Weights of a small transformer language model.
Size: 8 layers, width 320, 5 heads of 64.
Architecture: no biases in attention or MLP, untied embeddings, capped logits.
Training: a variant of SOAP for these matrices, 293M tokens, 2237 steps.
Each number is 128 + 32 x the weight over its row's rms, rounded and kept within 0 to 255. Layers, rows and columns count from 0. Numbers have three digits each. The size before them is the row's rms in percent of the matrix's.

# layer 3 attention query, 320x320, rms 0.0432, rows 0-127, columns 256-287
025:101057110152123152165176136135162165073113146160118143175142099181104141122156118150131096177129
020:159166135147125139089070145155148126134133123153145169113132097097141100103129153123116175100084
035:175191193131113137142084116151133102156128145123123098145128105091128148130137127109194152121130
037:173185177091135125119105102111125095145149139118136118118148155114132118097145120120170180121102
022:134113054142082166147079124174054133164139150129091112167100128158123083127135151174131125138144
027:113089084155111107093165163121068112149136122115158136148133114128171131084194122140130126118110
028:124135131064136125099160195098144134082136130188133093090141117140108142145080111098062076145142
048:192185190138119152171102090144130130123135153138122095099133172139126132101142152144129128122116
049:090051083110138110094129177104118095151120133118106165129128116102136129139119123121088107184149
061:087097082131131150144164114115135191110134121113116137109140119129102147162106103151125080151148
038:107092136147135181176163097138139110117131166081116085101105157102093112127099139115158085115129
041:091123104106084165180142125121149184142143091150116147135146137129114113062095131182159096131128
046:163126137160113085110076168183121112178113146159110182133101110145187087116095154119108167166149
058:124101136093121153104114095120135146158110126096148142126131138100121111162132115088120120173150
059:149181177141153140140118145126168108120093163143169155115047143120091140054131131100111058111139
056:158109143142163113132146084131135178131110114151107090101141134150131147118117206123155175094141
080:093143114083129134089145092098119113143153108108128117081166096114099152191134120065107105161124
067:122062192121150168152102129093161127156101090099167158200076134114132155117083123135134090119148
073:110172143128089117091110112147099179167156145129087087081162070128118054158177075108103181143148
097:174136131132130079079176164132153086141123147114119120129157108165190071160078106124148095091160
122:170166131108120185106097157106162076163144166167109082092119095089162170145135137176066134131152
124:127147087172126138100124113116122100075147213095099202148143145100113167099157143117115109141112
124:150121148102158143163147109122126122104156156193149083110144147100144099107149105205089086096078
125:123193154139084103152146102165096145139158152100140081146165123050125057135134176112074139138096
122:146165099125120126099144140160192155084120176161137109105124153166111118201006153077083163106107
131:153189127135105127098120117146110156072126131123113119153130071163078131146128128145094153150157
126:116135073154134132165083137177129136139129136169081152096085149174140165164065097131101186186084
131:164118169129106131149095091126128175123091119118157132182175162169155129064120098095121147116140
132:154111142120178110075158158111131099100134190020159095174100074123170081169142170105159161098186
138:111168164168137110110102136097120116080173145149156130111167112084106179192151128153080066097147
133:114101129134080148121134090139129177107122136074107150138098135149131159167118073124146134165184
128:091155142106121124133129108149152117137100098141163132134143061157073198099166120080178142136090
020:156130054121091130146148176156161141126164156111089110095142167193134105102140131206082136156174
022:146129173155119125154149107157117151130185132103138142147122110121137149109153166086149170129118
022:120139179179148114122122098104105130139145161168119052109099142121097168082130151115125172080112
026:143167182122086115149138108151117128126116119138156127130139153119153124094157134112154179100078
023:114135087106100204099139146139163089119117124192113091149168093144103118101079155139084163145104
041:175162189146143107179101093151100105128121170121150106105129155171141147135142152124186169117121
029:127069083119163067100118183148109138126126102135133202171128104166118117149116113179201109169115
037:089083097121143135126158151102157188091110130163122131146135147114104129164116135110128054149128
056:149181166143103133129091123147113059151125145106143122106119139141151112094180099079128156121113
036:135141123122170123077141153089090088120135125124151126112103123093140176169168071114106155128092
046:098126110086098115143172118125133144085137120123115114120159126091135124162083138126140133073117
061:108087115108148165108147114143117130143156110089103114123120135099123132152151102097134115167160
047:144134185162115160137124172159141144155140127127121131121097124104096171102235092066064092223140
048:198154148170167110074155114117120055103145146125170106104094138133130146163143136027113139104090
062:070123074115113140151149069099104110166117105105118095100130119099125167158162082179127118133155
065:147175202146103175125126130145113092141128145146103111143138144113165132119153135104106187147147
059:128105149192150171154103159155182116049134134117145090116102156137087185108142149168154143111110
091:093082094099143156134197119130109132113135145088109102150154085134110148170116110109139058130145
114:132110194117110121162147128153114174178131073113085083153146120133105113180100127147132140146161
117:123110116202104131100115145147086079139150103138147063135088145089140175124162142098169121105152
110:155141154113149154156101120193179108155116117110082127077177122101083140095148091076158108152116
107:128097138142157161124130075195097161158148070107105128138117073097201147106144113124160155099098
123:122099131104162105128130149179158101119095204140120158133084160128135114115138172132106126132090
125:114171132102135204180142114184111146140128160135177142113160172163112110106134022120152160135135
134:100129161212181109181180086125149118082076139140081104106110105169120136091122127119152099124108
131:127104105189198076164101115141140115157131125158158094155103116152156084077105097100111107141148
132:119151158108142189194131141147145180138113181150169105153078171099091143113149162129116118141082
125:142176055169092151190125175124083093136144154171110114103110062074147154131170159117098144184152
133:105112118122156165129149091091158104116153164124065154132147149139107128122178121121092161126111
139:087159124075143113086175160135121054075057125135106120056102194094142092135165137190124104214174
129:195081111068060133076107147093137192128122161148123190109193074173079096130131089130097107173155
129:111167115190145136102064086123195166120093181135143137091099140148108203140115088123094068119117
069:129129101147115097147114130125058181087082150128150112152110155097128158135096094105203165138101
061:130135122087131130152036142093115087122104145097167158077074131114109092155117173131099145114130
063:101116107133124094180120103122152116173109118112180161148048156183134101158093134107107134069118
065:123095107129136060128204106129155132126153126101134131107192156142178159092097141107138128142075
065:095147157114161169113175097130115144097141111151147116107148164139168180189158105148101132138155
073:087073082140110098105152134192154191058157134115133117151142114109117100163119166136168098132096
072:121161110126084159194081143143155138133103121114130131184138158137123110142203092132092139131166
071:166117189095137128086097089091073117198138117146154106109188138131129132164132160116119141141136
068:164100137082147169104125104089148111050142090088163076129098123180148134150097119128147087110050
082:161188156084104183181128102077155113141169135086139137098141114061132160136108134126148088137140
084:123110068070087097082153133176079084059151151126117111100074132132111117135120116104122127078081
088:115155143151120116155113182146114130240103117121082163148125122124148080073176125135102151196151
089:180106116086108153077090112127174128046147137138186084142126132132097114165148063055131117080098
077:037104136158130103125105176104140142180160171112106076146122135155119135150109126128097107192183
078:099184077152161156149136121118151111156129102171217155143124161110130113094130162116114139092099
089:092131092196156099121131133123155113153108148158109170139111134085142117127102185156137121194180
110:150117155043069152053159101086128126070141118121124085137148108128131185182161134140131081057163
081:111118132117144166120212161101117123112158179111079092147174116130090089179159135126110139164171
097:145103127135196125092084159126164131146103117157161112141168120138139106135121124169142078144167
109:143198169129131140160143119162127118044151163087122108123167136118148130193110121140157080129110
106:135124142179091088173120132157123109092113157154085169143108151167139101145134167157167055105173
110:171150165072100133158135106146176116082218133136089123106192156073107097145124089079103113087095
110:173145149128108144144078153096135133158108086115104123109179148084124125194088118119172148070110
106:125125037158148117071115112096206141041177134167175143138092112119117167187077147169105084056106
124:141217108166162196156140163116179148174140177123112136136207112141109112097121141131150098136147
114:137136163104084121224169157132148106107144100119074113152129100099145074107167125155148063087133
118:138113124161120128187177105150153107145164144095160086104148148162119121079115120063154100132168
115:137150113151117135162089099176144124134183180167104101142099147152129162101139176120130101117093
104:079041104118086156187113176147160135146126152118061163107143155098124163130150092169131058084137
105:131099111136157108101150127094082112048132090136167120146173164116148136088105119097150154144170
111:137087155129192109146166097093116155071142153138160104147139095147144119125151139134125089081096
123:138172116085095127129104117134119136145147113102186126116136097091144155098132117104135078137143
067:128115075168151143172133118147170083132133115127124116092053127140106120128149182157135112111117
062:152177088159106149108147183090131159156083146122113130090158091148084124153112093173107188127136
062:129166204140149169141111119138141065183115115158102119142148135164132120106170145144116113122150
071:107102114125116085186167089157172161138149120116174151106090116131105108106120124125169106132094
060:120077113072098107109157084188148147131132115113145131135129125206146101108124126120145177141092
070:093132140092110164203118121127165135152115087122165128095086124142112111154199103090092085105124
076:122154145145146162186058124061170141240088116176125125116121132108135116088189176141127102168170
068:146130120080178172080127159152038102095255135118101102122137143110123075148156117095118166156125
080:136079083092120091089148148203141101043196158121136128090145110168147076171098135118149091076033
088:181137080079120137105130100110145067047169133162172091096119115131144102169110092150131089047073
080:139140136120129073151120164152125126138127123122099126135138083152118092057129088147138128145137
078:069103113193107105137126113089153136151115097166105144162119152108128137094113171138148130201183
080:135138114142112106150168104118163139128148106083097171134066093114108092083131110151125107173147
092:119100113128092121139166100112120119096147104121133118078172109157136146174125139136145085087121
077:179138121069123167152163132087145114067149083123124089082135106103110125169144084131149122133116
090:092167107133119127149117102095158093081124074150122124109197107110088150155120082123157127089153
078:146174178089161147149150117099164117107164104161140098076190116080135158145161115105133144127070
094:134125142143166087063111160119116141115155148098099169146154151115070161142127185127168168074161
102:165071107164129131097122133101069137115100123149180108096140142127158104158133211121119139178183
090:133089114162110113127116118107148172194149129092142147137108140079119129082152155136145145127155
104:110138109110099161093113166161118124162141205151105157133144139118156074151118159153140194154130
107:170130144165063081129118110164130164082137117094113121115106088173136118078114122106134086125160
101:132163166105126159128143171122143149143135187077156078113107110108124174129136119112121152098154
112:116147064145094211121078103098129088130150083149104166069104114105158140080164088097134171128123
106:121063129127133130124090141090113128062119143067127184124083140138152153146130136115114152105141
115:104161152130082132101171145122088133134179181150128121137149090182138118125174077149106110147169
117:142160143098099156098166106158137133055113138140101176122109110135117147112126110111131175092144
112:121101163130102144154124141132148126105138143168128144186147140155145171117126189153086086195113
113:139128133128137126077133110145132107156076119087159152185114144173137125134149173131115171178192
117:102113125113184117148147165173076103093194147087141128187078078112156138141130166162075083121158
117:126133164153120110085105110120147159158071137120110177189161109209110123080105111143133120138152
114:137141172108115129133175117144148122102138164160109125098140197123123106113134090148099081125151
# layer 3 attention key, 320x320, rms 0.0459, rows 0-127, columns 256-287
016:118189135050111069127154163108112094186121145115126152104158110090121228110166134150144105099164
018:127094064095145202146164097124127217070082108074132124197101104136117141182041093077093088173146
024:157112111182171138094165107125162110032095104160128079120125140126119139087113127158137153093120
022:096123087173119146180164131167100124064105118127093155133104140153153151128140107149093195124094
023:125121142112115160142109170050129135144128166129103155135120129091195103124144154080110089115132
022:153108140110170093135096166133179144142143111106062143156123163113111105115107123112155109151107
023:161177167171163131106058102149138149114109108120165132140166118154120093156127144136147182101103
027:126157088142099068140122083121097123118080169111122154158091163114134194129134109073130111113135
029:120143096130207118129151123117126192089165099158123119091131148109104087148089141146170124089126
028:113099103103135115113101138127131115191141121152178148151110133110134122109113151073123101151137
034:111117109096124202116112124101120138158137112078184186156117116153108107137162130113092145167104
031:127151070097165117101116144080146100203129202124138163161098096135122158112124131076110061120048
039:102137123084184082088144135130133172069141146149124101139163125124128125112082142163161091135140
041:079102167106129179172170116147168191142160096150153115098141106137146098097140140155157137101168
045:132112142103135146078125168110120148134140136123140193187086103153092058128144128143139164099104
050:159156046144186112102146114138116123089147174182146147130108148090101108166090137116136116134077
051:127123167124119131137161103125107129143107094176100082076194111127206089148106115131170144133124
075:136124166131110162131111168111149082140128069141149157131137167150125108147147154178137209127145
106:153203143153149135091107114105104094116154104152108128143165151080131149080095169108119142137089
124:090161096117149103101160086090132186133086169145149190109173118152166078127075143134135123161149
137:169069051169106163144143176124141092138157113129129088101126174130166186138158190158097136151164
143:123125103118116114145095191114144068113135199113115131147122144165100138130160121087131149180137
133:195093122164125170169151103108093122118154108145101131155125139076114124116157088132099141143080
163:100131172146088129145126075146120105159161115109109119122126121125114104146085155092084136122074
154:121103108143089162127112121107117153097121156149111116128145162172165098178121128072085176142140
166:149177129160118166138126162127144143141070135098100141125160080152107127158123105137154147151114
153:126128073143211106107113131118118136173141162149131059110131187111153168114106132133165089136179
164:165157126108119142215118130151144161142153110096185127169098195147133119066100192138085126144138
167:157131130131134108079118103111124087167106095044127169138177105104152054121109122111117131144079
168:089140141215101094104067112085128110133111174158138132113156163049145043182181135106078061082153
167:130201133150192136126129176150071175126125103145134094082108120114134144139133114124112117113146
157:131177139117153111137124115112142088122174115193122093157091089125104125134204116121124189179054
017:111125183050094173121161113110098133138130107110154123180113126125180149103136144086180076185157
016:186097085116115163068138196105155120076100150137114050109104113158055165127065139140168192157127
018:121050157100122138182170113202166156125165142110129157145093166139147117110160092127104130076071
020:145122163162153099115137151156133113122071127097082108146123134144113179118131075145121135070107
018:060154149141106117144189084181151121096173165082153177168112186176139111121126136104148068175184
022:120127079166123183121143165159155119146121062110138128132122120135139088122147086104082118062091
029:179106112142078167078133139107141157117131087145177074083120106137123090148127125123115202099114
027:173198111107098130120017092096093126155149158082184146108186124103094094145076132113180108171146
027:080134165126091113121146133140123131050087104084108150127112130167114161132127116133094132074141
027:106157175123094123136154107164122140108174090167147136070143163105116073064098122145149108140163
040:189139125160139161111117092139130153155142066136150090107112154135098104139099155098131167110072
039:081109161124139198117176143154139162151180099148144139100139113123121093127124120147153114129157
037:137137135119155131112110150129122122134128131093155146144130112167122058102115107153128135175130
038:134116158112133108133092139135111197097109123161121129130162146115156084153140162176146203122140
038:137115136140079156128169135122128079152099129077141124100128114150126137114153104076132122132121
050:143061106119140158089139170114156150136146088101165166162068120150096086180097138118145126115137
055:132218115117163115134095065062111148157103141153115102148154131127115104122124134119110139078108
086:092077201101114133122126108127157163133143077104147075101152150143159170155146159160179083099184
100:102079118107141140153185111122103204150063165130114112107084096166133093124137047145130178128169
132:138118111154082111052136112145168104133148135087102082117121138122144135119121146079110030062105
137:149167068150129137109075109138178037147115139092162134106167110132134170134134161152081098153160
136:164106087082106154104140117146101140140150167093155120115117101121157169071176120100116119121083
154:126114106138139125129148136148145068152125130085112173177149140096127150075113124147057093080083
152:115142137098060175183104143113119165082101168147197100109175121110137129140133067163138137122103
160:118168129186184103149156116133115113163114129114119134146077133114107154129098088097142153103149
164:158106163129170123160081166133110188152133161175141150060129163087116130053103187085165137158134
164:046126120160141148167170122137086195113082174105107132094041106110112152080114089084125142121149
157:154151118106035120119140177187121140120077123142147094093131107090134160146148151171108127110176
162:157119161166149158198096122107144144111126145131118106156184133123120128070171141135095153095097
173:062191169103144085069147206167115046127071125132139153085121105173138150132186122122107171139130
161:184171056051069121141091168139153158110116080201115140111139128079115092107078114117152096139136
164:158126113138206131149088107085122194125108158161080125156102171132116173111130095135133071137173
062:187122111141133164139069126083159118114115102133097129121163167091148149171113112110134161087140
059:150097155135123126200098108069167169100103121136118197147159122127151143133127104137103097069096
053:108081161179129142107168174145103131091102106174111171182095137150136165123082098151154152143107
059:103193137139138129097157119118151130128076167116108135142128090134058062119147115164092168161153
064:113094123130189145147105160103169080162132104088098109122066085105049093135145127109124137138155
064:106149148112111145155164071082148114090174138089089140138112129106121126147173131129094169130047
069:105110044083094075103158097146106179115126170181135154128109121149170127136099100140072107079125
069:132133042186155073138091098130096172191109129083145088108115169107112126096076118121159068109123
072:165117172157134164111129116123165089162141092077102178116099156130102083123136173117159173159113
070:130135108111143132068115186077171141206107121108101093156058141158092130092112113122118136152152
071:090118106141069157120149126140113099086093166166131130064149098131162157195143136093120142079083
075:139159150050178153082154146086163113120117125135115099165091150136102120098153112067130134165174
077:117096106148101073113081115169057069115150102126115187129086160102131124159103116094149145120101
071:177132205147106149149166122183158073114155149120219098129128135126092120069173137155213119144189
080:135143104120119081114147062174126094098134128186099114076123117155155087101069146119141148121106
082:078154255125107118161171168157153130077065138109106119136134048163134144142169140133129128184130
093:087095150174107156143135090098105137117076125119082102115069104162149166155110150174123097071136
110:166168150096094122154105147160148155165151076123120138124131110126151092101090122124076094093120
101:081140091162214092158158177095154104132177139132082118116174135050073144108146090155150092124133
119:141161124119151132150115135086096138133143169129130194113117129102164090174101100123109137113107
118:135119131153157137159146125162113107090150124097100174177091151153146104158107139156134129148140
111:142171118107170093159101115046156147133197123119110119117198166061095154127171092098130084066121
109:086144053130105112150094095107146149114107112137158094072127172084127118181091100090143112087089
117:150105082137139161106103111102085134094142153194054141159119117096110111109109106097098117101095
134:096210162156159115101140094128193103131129180188091108097212119126139159084116167133125038120139
119:112130146108101142114171112150132101139140100137107100134126103127170141110138137110080112098102
126:157084161137127161172169179187158139123146096106121073149145134152143186067113102093131059132144
105:170161143165123181098113117089108075091149121115164168159113117096104200084163106170147111116148
112:099099079075069150081095153153121109082162192141110118107105129139177182117132136119090051097152
113:133151120164132096116140124124067091103183083149128142143163126099153112124078050055118174115122
122:105086110102211157148142095080093189131098188149140173125151056138119102132142148160124144100093
128:107189117049085133147209169141121160140192144136097129142165081121097104143152100128094075130076
067:110147139148063161137161143148105093111077185130134081153158077131131115139106137161092160199121
060:114083175129083129137082107111133196166162151118121134165162118161175143110120144105130165119137
062:158097126067080110157133144177107142122123088169149132093139140114165132122125103183161115104094
071:096174138173114156129136136165170111040148131124120140136105154144124107157167148106141140214126
067:160105164137138163128175108098124116101120120143072179167094080122112104161083101113193126186099
061:151121112117150120141148100110056102132183147111138195122134172112133144127074111149128112086102
067:108127097114138132085111180179141147128154128118085076168103146180127080074120145107147101180228
071:156106125164113172131119102096142099150072088121144132159141114152108104187144107176145140110089
075:135155097127141132137121115119082111142146171174162131119183109133171159142113101143106166148073
072:116129135146112185099147131170149039149132141171176160084154132162177141126128149160163160132113
070:117163132090142085113130127102099140136102137129110120101112143129137114117126090108118133127136
069:115106174121142103144123129167163077149098102071133097166066128172081112118138143148144126206153
073:193167069076168114121145122123119129130175144119168078104116167177145145158144139200173169152112
079:059144090149111156123140091138117110115083122148082092111147083158130173160173096171106119095108
086:188165075093178103096120114111151105140128146096103097086159157102130128155110081132188155085122
076:110120113235100158127097143167111067120090132133134090120166116093151139133109133119108139099077
093:121073071155137123117138163079115167157153115104118088094132181130137158144122125088105097103146
091:128087202099161141100148166143094148125097219138121087156161079086123103090181172122138191140173
112:172118135117131126129058131122165156142082088117121094097127162122120095107116185153151146130184
099:135147190060107155114138126104128168123128174095140121190076097134097067153118157155154157113142
111:110125136117098129115114158123147146129189199114121138114154149129129062106086190149138117113154
119:173154097198089139161121064103151149101180117133098103115118155096132134162160080082140091086087
107:141118091138109098102114133165109105109139167113131133120104131109150142105081182069161130135149
123:168133109165087153115091158107129113123180120139175115101094159064121153124176099178114167095159
114:141147153111134132077076092118117091081123099091160167214140101159118166174112101157141109070157
121:136113130134137126133145174109157130097197151144084143087121093161187123121152126097146119089138
128:113184111151122112095129155127161089098134155139123186089147111128113179150101107152138184086116
122:136136125182097167155096146169130037093074101139120125122122126094127169146174153151089097142145
120:142181154107120150103093107087119125116111125100139097160124128186153121114140152162139198145144
128:125067112145089117125137132126102115095113145071163171145104082108169119124116126113116090145134
125:171174133083179104141099169105117136190097112149173175205136143101149148129119147132148092121144
124:142176138136066137158176144108153104117163039074157122125152141098162144115117068148060099108128
# layer 3 attention value, 320x320, rms 0.0559, rows 0-77, columns 256-287
145:116128170177102147224149128126124110156144244123125126114126113151130129142175086086141166078114
126:106184151145156152093100102125124059139120136101114098156134128152073163126174124105138101127155
132:123155105165145113095120146073234185115160148091186128101162115110151129079115089136090127117111
124:180100136096077173156204141157111085137124085168099067077137210098113150151129067094137184090145
139:084167164103115045107125159116116153185113127099190077105125158121084174138137142142175180176102
129:140136149105125101133113104147121144118172137102196139123092151138148113171068104155146110141094
137:094122158079157058151136149175138124101144125139145125125138141099157125205154153158168144186157
136:114111109102133151093187142120135152140172149111104166160142085143092115119152140147182131108156
136:142078122162151064177153154135143154138174094119132177152165090099115150195121112099188147091135
127:122085135194131098112106125067129160159106101080126174171151119122054079157110122163151141175123
124:084129127106117147053154133118145132076161171107146110154145131115114096182059141116128099122158
138:112123175134138138143069104089079126100179154097084174091102096165081191142069120150179142127186
125:154121119118142175151138042145080139119100135088092140137124126125093135097121124134059150123141
142:082130119164113099170093051090097121127131121125079038121111171092150097105112117131104151114129
132:136155148136160147112139108128121123158106119167108200145141112076126135104176144093147140125127
137:182112127074088079154161109123038153124152132078150163066177151090156127109127153140105141150134
129:092132046112101105125175086157193100077152083086157120180093110108120108133150157090173117131214
137:114162073127118096173140100111112097184094143113152094112149114145132101126197155154081101161127
131:121111125125118130121110086101113123088206184178120169061132136134100142160181111158108112169092
134:101098132142148113153132140108161088130173150158114189135100134088136155144151123131081102139166
133:119098138145110088083090129069174095075067099155155106153090126122134137132118129151129102202078
125:106141108151178125165094161126196196131097189087144124136171153167136128067097114137100161089136
136:202157139122092126123139109126127079125161122147114109145112069163090172100123144106115091207135
137:150175094141119113167189110161219140115164156147211127131174120119152120137088148160096134145134
133:112152138084117171120058144158171120104184150118150132133072094150089117123136156146124114058148
149:115114126152160113092128157127093116074100090104089138119112114136140094137194141139050125135186
129:204161095138178167123156181116134115148111144085112153060102072117135141211124142126132159102091
137:127163130151129095177100091150129158110122169138134108131078135136105104074033146119133200156120
148:118111120177142143076153185158057099103117127121200117170180109105159110119103144114126090158166
140:161169152038067110078096153162151126120109155158096136172098096091158121122164144122112176167174
142:127110114116126099123143085092079131136181141175120144162175144137071136134092130093121071112110
133:128155146097114058072114170094152167118153181176088140089135139117139130154131175084125168056125
130:124084091151157102117178144183166030157045128140083128120121144125143133095100133128095148169126
124:145180038098104182125082151174118194155159116081120160137104152166106122116148158179120155121096
130:128131117141104132139087157137157178104072119048106147094150102091074139142134160164129123107104
140:183126175096128094157134119114100158087137170128127163146166128103117134176176107178188075118124
138:061156152112163124082116117112129089065128090192132092129138126110145117132157114111145115169129
141:104108142103129099139174145178199163096172158102112159145144116133155138136148157187151154123107
145:170172088105089116131096137172096124076160090140067099173136163130107125136111122116147123164136
135:148223114122110067137120093107157098115145129106133107141152132163104115153070103172142127121144
138:118094109183150108143141135111098085089167157119152121074150125151138169119172114133122108141146
143:116107133116124055174090168148153132132155095179140183160133113157193194113111125119131112084118
134:109063123187182135162105175165098092149150096093161129188100147181055119136167096129169131132140
135:126090183098092128084107082142084124185126109144148077219124138124071103128136105185097174129104
138:135176101150115156159156127079126111129169081115098159082086117117165183125153145152186144108102
132:135163172126133121147143130149167102074158134220140170086199111177171122155162118056122127123145
128:121196116154084089188170099108054173084135171124170120082148144103116129158124135120107145149132
142:179150121127185103167186122142197108127144143163121103135114141076178169135124117101247123123114
134:179103080106085110140153117095113082190143168117131135135158142113076174119141112153156123132158
145:102139095158116167127079124153086115065162153185107180117135088145065122184144124116168112117075
130:094148085124097159100084136149166078147155130079144156183119113108123160096099167117104148097072
131:198098128123143127154140118136155130138150196122164109197190127137145086087150159128035097115182
131:173126150112098115132104178119133146096163123134159140124170137134110113075153157125114137168138
131:128160137165147131166170116155119115108137177134129099104134135209091145201106154145145096107069
134:092076123147115138137067084094150105131186089166129135137077120191059186159095132114164146161140
137:134100108069127151147153134103118104155123170126143152135181206163157160109085138123121135117137
129:112085151089139091177121162100126189141126106072150129098117228177130096170126119080116133133138
134:137141112171141139128168166124112118144117134165146132139117241152168128142134128151176081102098
132:108140203062119146113106159133157145115097096094144139117130145112119101105114131164077172124158
126:125182106122145129114153106055186107147144119110182123125078125177138065126137176165116182061171
119:164077128117082102174169100185143146104128135136130123117130116107159107113172162129128147126126
136:151140122097132153131101170103127154091156125156106132067084131131148182143100099171137143136158
139:147085149148098185108140134172153078096099077123100151169135170099136152149171109096131118189154
145:196135112078124095131160166128116138141150127165103066146160139110075134137107067133056208114205
090:103148118118111113159111126156143156066131044120125109131124068121108165129109117098145136148155
095:178145217135136068103164091178114150121142130162100092111115186121072144117126145156132168124136
101:160142078126150116117171161130115174126172156193125151160096149094179094114101141110131187163124
096:109110087103153101157121088073102139163129085061135149113177132134114174156139128120047112136119
099:151161119167086141127167094194108197099170148199160071161106094149123124183127136161083147152161
098:125088131156109111136104089117155131179139137120127166106117115118161165082150111115124115135092
098:205104183152100152141203120074146081128131116126078169141126156099061145110129122185193123103167
104:117205133108105131203141101157126128143108149145155142096127092042172124126132126109086163125227
098:092091078141127149117085087085166139125100159163114129157144135114071095112142163113125065055111
089:166119129147129114167169127164071107117175126105089111161137145072134134144160085185147150126079
096:176111099136171134154114122077062111104118143120122144158068127125097104093157156121167174190118
086:116155110144120179144152121120107097159123160109101127149074117070177130148163086123148206185142
085:178184115128089150165039148115124110167109143117108118133149087128128093119124118122116141085149
102:132163101201136145144121129071085077163114099108141168080101082148154152103085093097114176139123
# layer 3 attention output (transposed), 320x320, rms 0.113, rows 0-76, columns 256-287
142:181115132131091096083142086101118147144102136129158111112131141209147117116150145154179135138163
140:133123114093081090156164135089152120105098133078145143056188157095136113116100041139126105096156
141:158116096130064133147137112057114072090066119131130110141089096181134114154155149155145097108153
138:143144126127085113127146113123187159116071183112109122122144113134070164152138150078147138121155
135:117138121135107117115130129127146126105120132127182197135129081136157143063178107150081083097148
148:128173091137150126128124117085175118143090107117143127102142119143089121128169181072069153170155
143:133083149168067092101093095110094121159164150096132107130173192122082134105135108137082100132135
139:082183098124126183167139152131085131165075116091152146154077151154125154176079209130069081106133
137:107124161116143151128067093136155133121119121125137066085094176140157111130121098161109132147167
130:148127162123154099156122150048114085117159094132106131087134129056166111124181107059183135159098
135:119140110097153116105088142112105128139169084099172101083106127103111161112086204157138129163099
144:147094120168117089123127138154103181105065124045161139132098160148123100112145135117169166118109
140:128087101154134115046114161048124051123171152117145145097146106112105156144116108147076099143109
140:125118132132087144096154113180073123133089147166119162166176117131162134075095120147104120134152
139:088134128105111115070083104125104171127126140092148093098196132116150182132116182137109172159120
144:122183100147044119143145111149089095157101189083170132153176101152197135101208110083217134136142
132:144134158196118147098145128141057172068121139128114164132094120153131117159097088114138068214132
141:086100171144167142165087126192165099126158053153144087132127122136154165125125107086140093113066
135:116127158116095155122065095150126157149082126143108096084156078108115097103075120063137100024174
146:194137141079139100135127119128068123121177056123130173164141079185179160104101166216138164119150
136:120150183124105070139155163120089140095154108141136209080083193124085146183176072116076133137147
140:114070141140105107139120144142122096177104162147115123068133087104118138131151142136141135184063
136:161146130140155162097159113110169079137143125114106120147148173114130079126159124195114174144105
134:131155159126223140081120143110084121107127142105041064112085124079144154119082072180102077099161
135:123167124126132094186150108167108191124159131165119154134150118106140100085152121150175120131075
140:129136158128120106161099135116158098165122105161114215105090112131161113133147077141176099067138
145:091151124183117095104125116143115105126161122117150161144157143196094068173127105109095102055118
138:121107179149064159104129115145117108124149148122088154119172133163097134101136096107135125129131
140:114115072120097135133101153159087132107148129132087120191129137127116105195123132095092159165133
140:135099136219170145138158141131141144088186098144174098124100150084123137108092177041121192151126
136:123131153156085130115155099116116079137103140156134149118091115114151197092133119124128098123079
131:088140142111077150117148129148121157113084154136152149164162081096112140099093097101140057148125
140:117146108133190186092127126087140130196193120115151122115143122100114185167100128153120139209145
136:094138119135119137143105161120082102115160135106144100109123086103159111150139149082092077114115
137:170155134126096084114083096093141153136159117135125102126086117100136084139181140065126132204137
138:173140162155108171096103064117110119139117114103147097112117068097102114163132120159063163139132
138:142174159082136221129149175105084139111166142111150136142083112203113183100147186125184130110161
140:132122120104075148143096101080171146083163123150146135148141125123121163094116092114063084157127
140:132097146159136171123185083150207072134111102119143151101135135118128118145114035136131119131189
136:153108152142142134171151160105127186143090148124137196078118137150183086103104093110172089148144
137:159181057136072115080147130091154161154098064103126141148129150136142089132128078187136088126049
135:085123152133105144019133126144173097112083144148110155143105082097128136109082120169102207158081
138:133170084149132122108105059141124135154173068133122093148104135185162138095135099160153162171158
136:116114138173139167071131121145113160099103128170135175089148145096135084099134129149141122189118
137:119169138109134091184190116129217130106091080142122194102102131098080106123179178144094174097175
137:079143164061185137151156134145040109115118113144158133113113146143082184097065109185106110136154
142:147155148080188174108118161140100076123177126131122163167185160088111154078089119180172155122114
138:155047131079064127095112157140096156125170101147150116105145094148089097164111090149134165101146
137:140094075135088076114093110103152089091110128105154126132151146171153120170068148109138181138105
142:118155133148092061130103103155140164136164097097117182100154151124082138124102075120175145147162
138:071121173100166144121185116155154205168150114103136157115104139155107120164049084129136135144145
144:114146136147119102108187142129144127167116160120029171120112102176128196049120109085145201140149
138:115143147164156122151116114136128091122099136129146150146112133145151098126100113141126118158209
136:096106127147140199140065172144147113122060163138107111126170101172135144110131092164139126148121
140:089123120113132118103149153184147091153133139164130124109135146185109115130165085107118139125163
139:154166153166073114152119133144144185108164179141099119073111181134177124141135156142091145113144
146:121193131168133178155148143153158091135172092129116121144106125084143138122106105149166130132157
141:089181132090113126069130111086120151129135131136137130162142131120131044103069139144093177089079
141:090122112097119147192146141087136066127133104140150124149146180128129121104183163127129093102109
147:128095095190172140147134146143098116133126117168146050121113155128141160099161079081100118149134
145:145138126069133152145100095096079120154147114139102128089177131158109091176121074074124107079167
139:151155097091088094125105117097134251113096125150111098173097125068118192141106072125177138130132
140:156168132103145134135158161099176125139170161124138045132094138202103099111126186150092105184091
138:167189139158146131133129148062145140182112152103069145121109142097100093150070144068190064077078
091:127060137124111127093140140180141112091108161114110087149101138139150094123107102176113168138117
096:143114065083125156163143141116103151130097115132124065197140101168102108087033109097107089168199
088:133136186151136102120123129137085141139147104122130102128118092148114152115200137173088095098136
088:100086148095091154138146156188082103116176148113141131086163153134169076078116036097097130138073
091:128085191142126104077066091134085121156122093056137119116076169146170145120130128094082069178129
087:063114103213108111120084112142112129124080132145144178137058124086140135097128138122097153087055
089:114167140083118118133145118083153173113088113130120121108120157099094107138123120117118086111169
088:102162124094183179102122128136113149113098085079106096134147090143140123158068117096127147124110
090:115091114107149121173125197138131161156133071110132110120107155080093103142157132129123065192139
099:117146112127133103124106083142164133086116127098168141099110093141110157091048108129096145125122
090:104132157100148159155133138159115123107174164142176127137117113168114183134141121144144084117151
090:104117159130175118121043093123148138156137175126101169112166169139132067097117220202153105117107
090:167117080078192124062117131147110148103101087091136112158089117124150148116116174183138209159135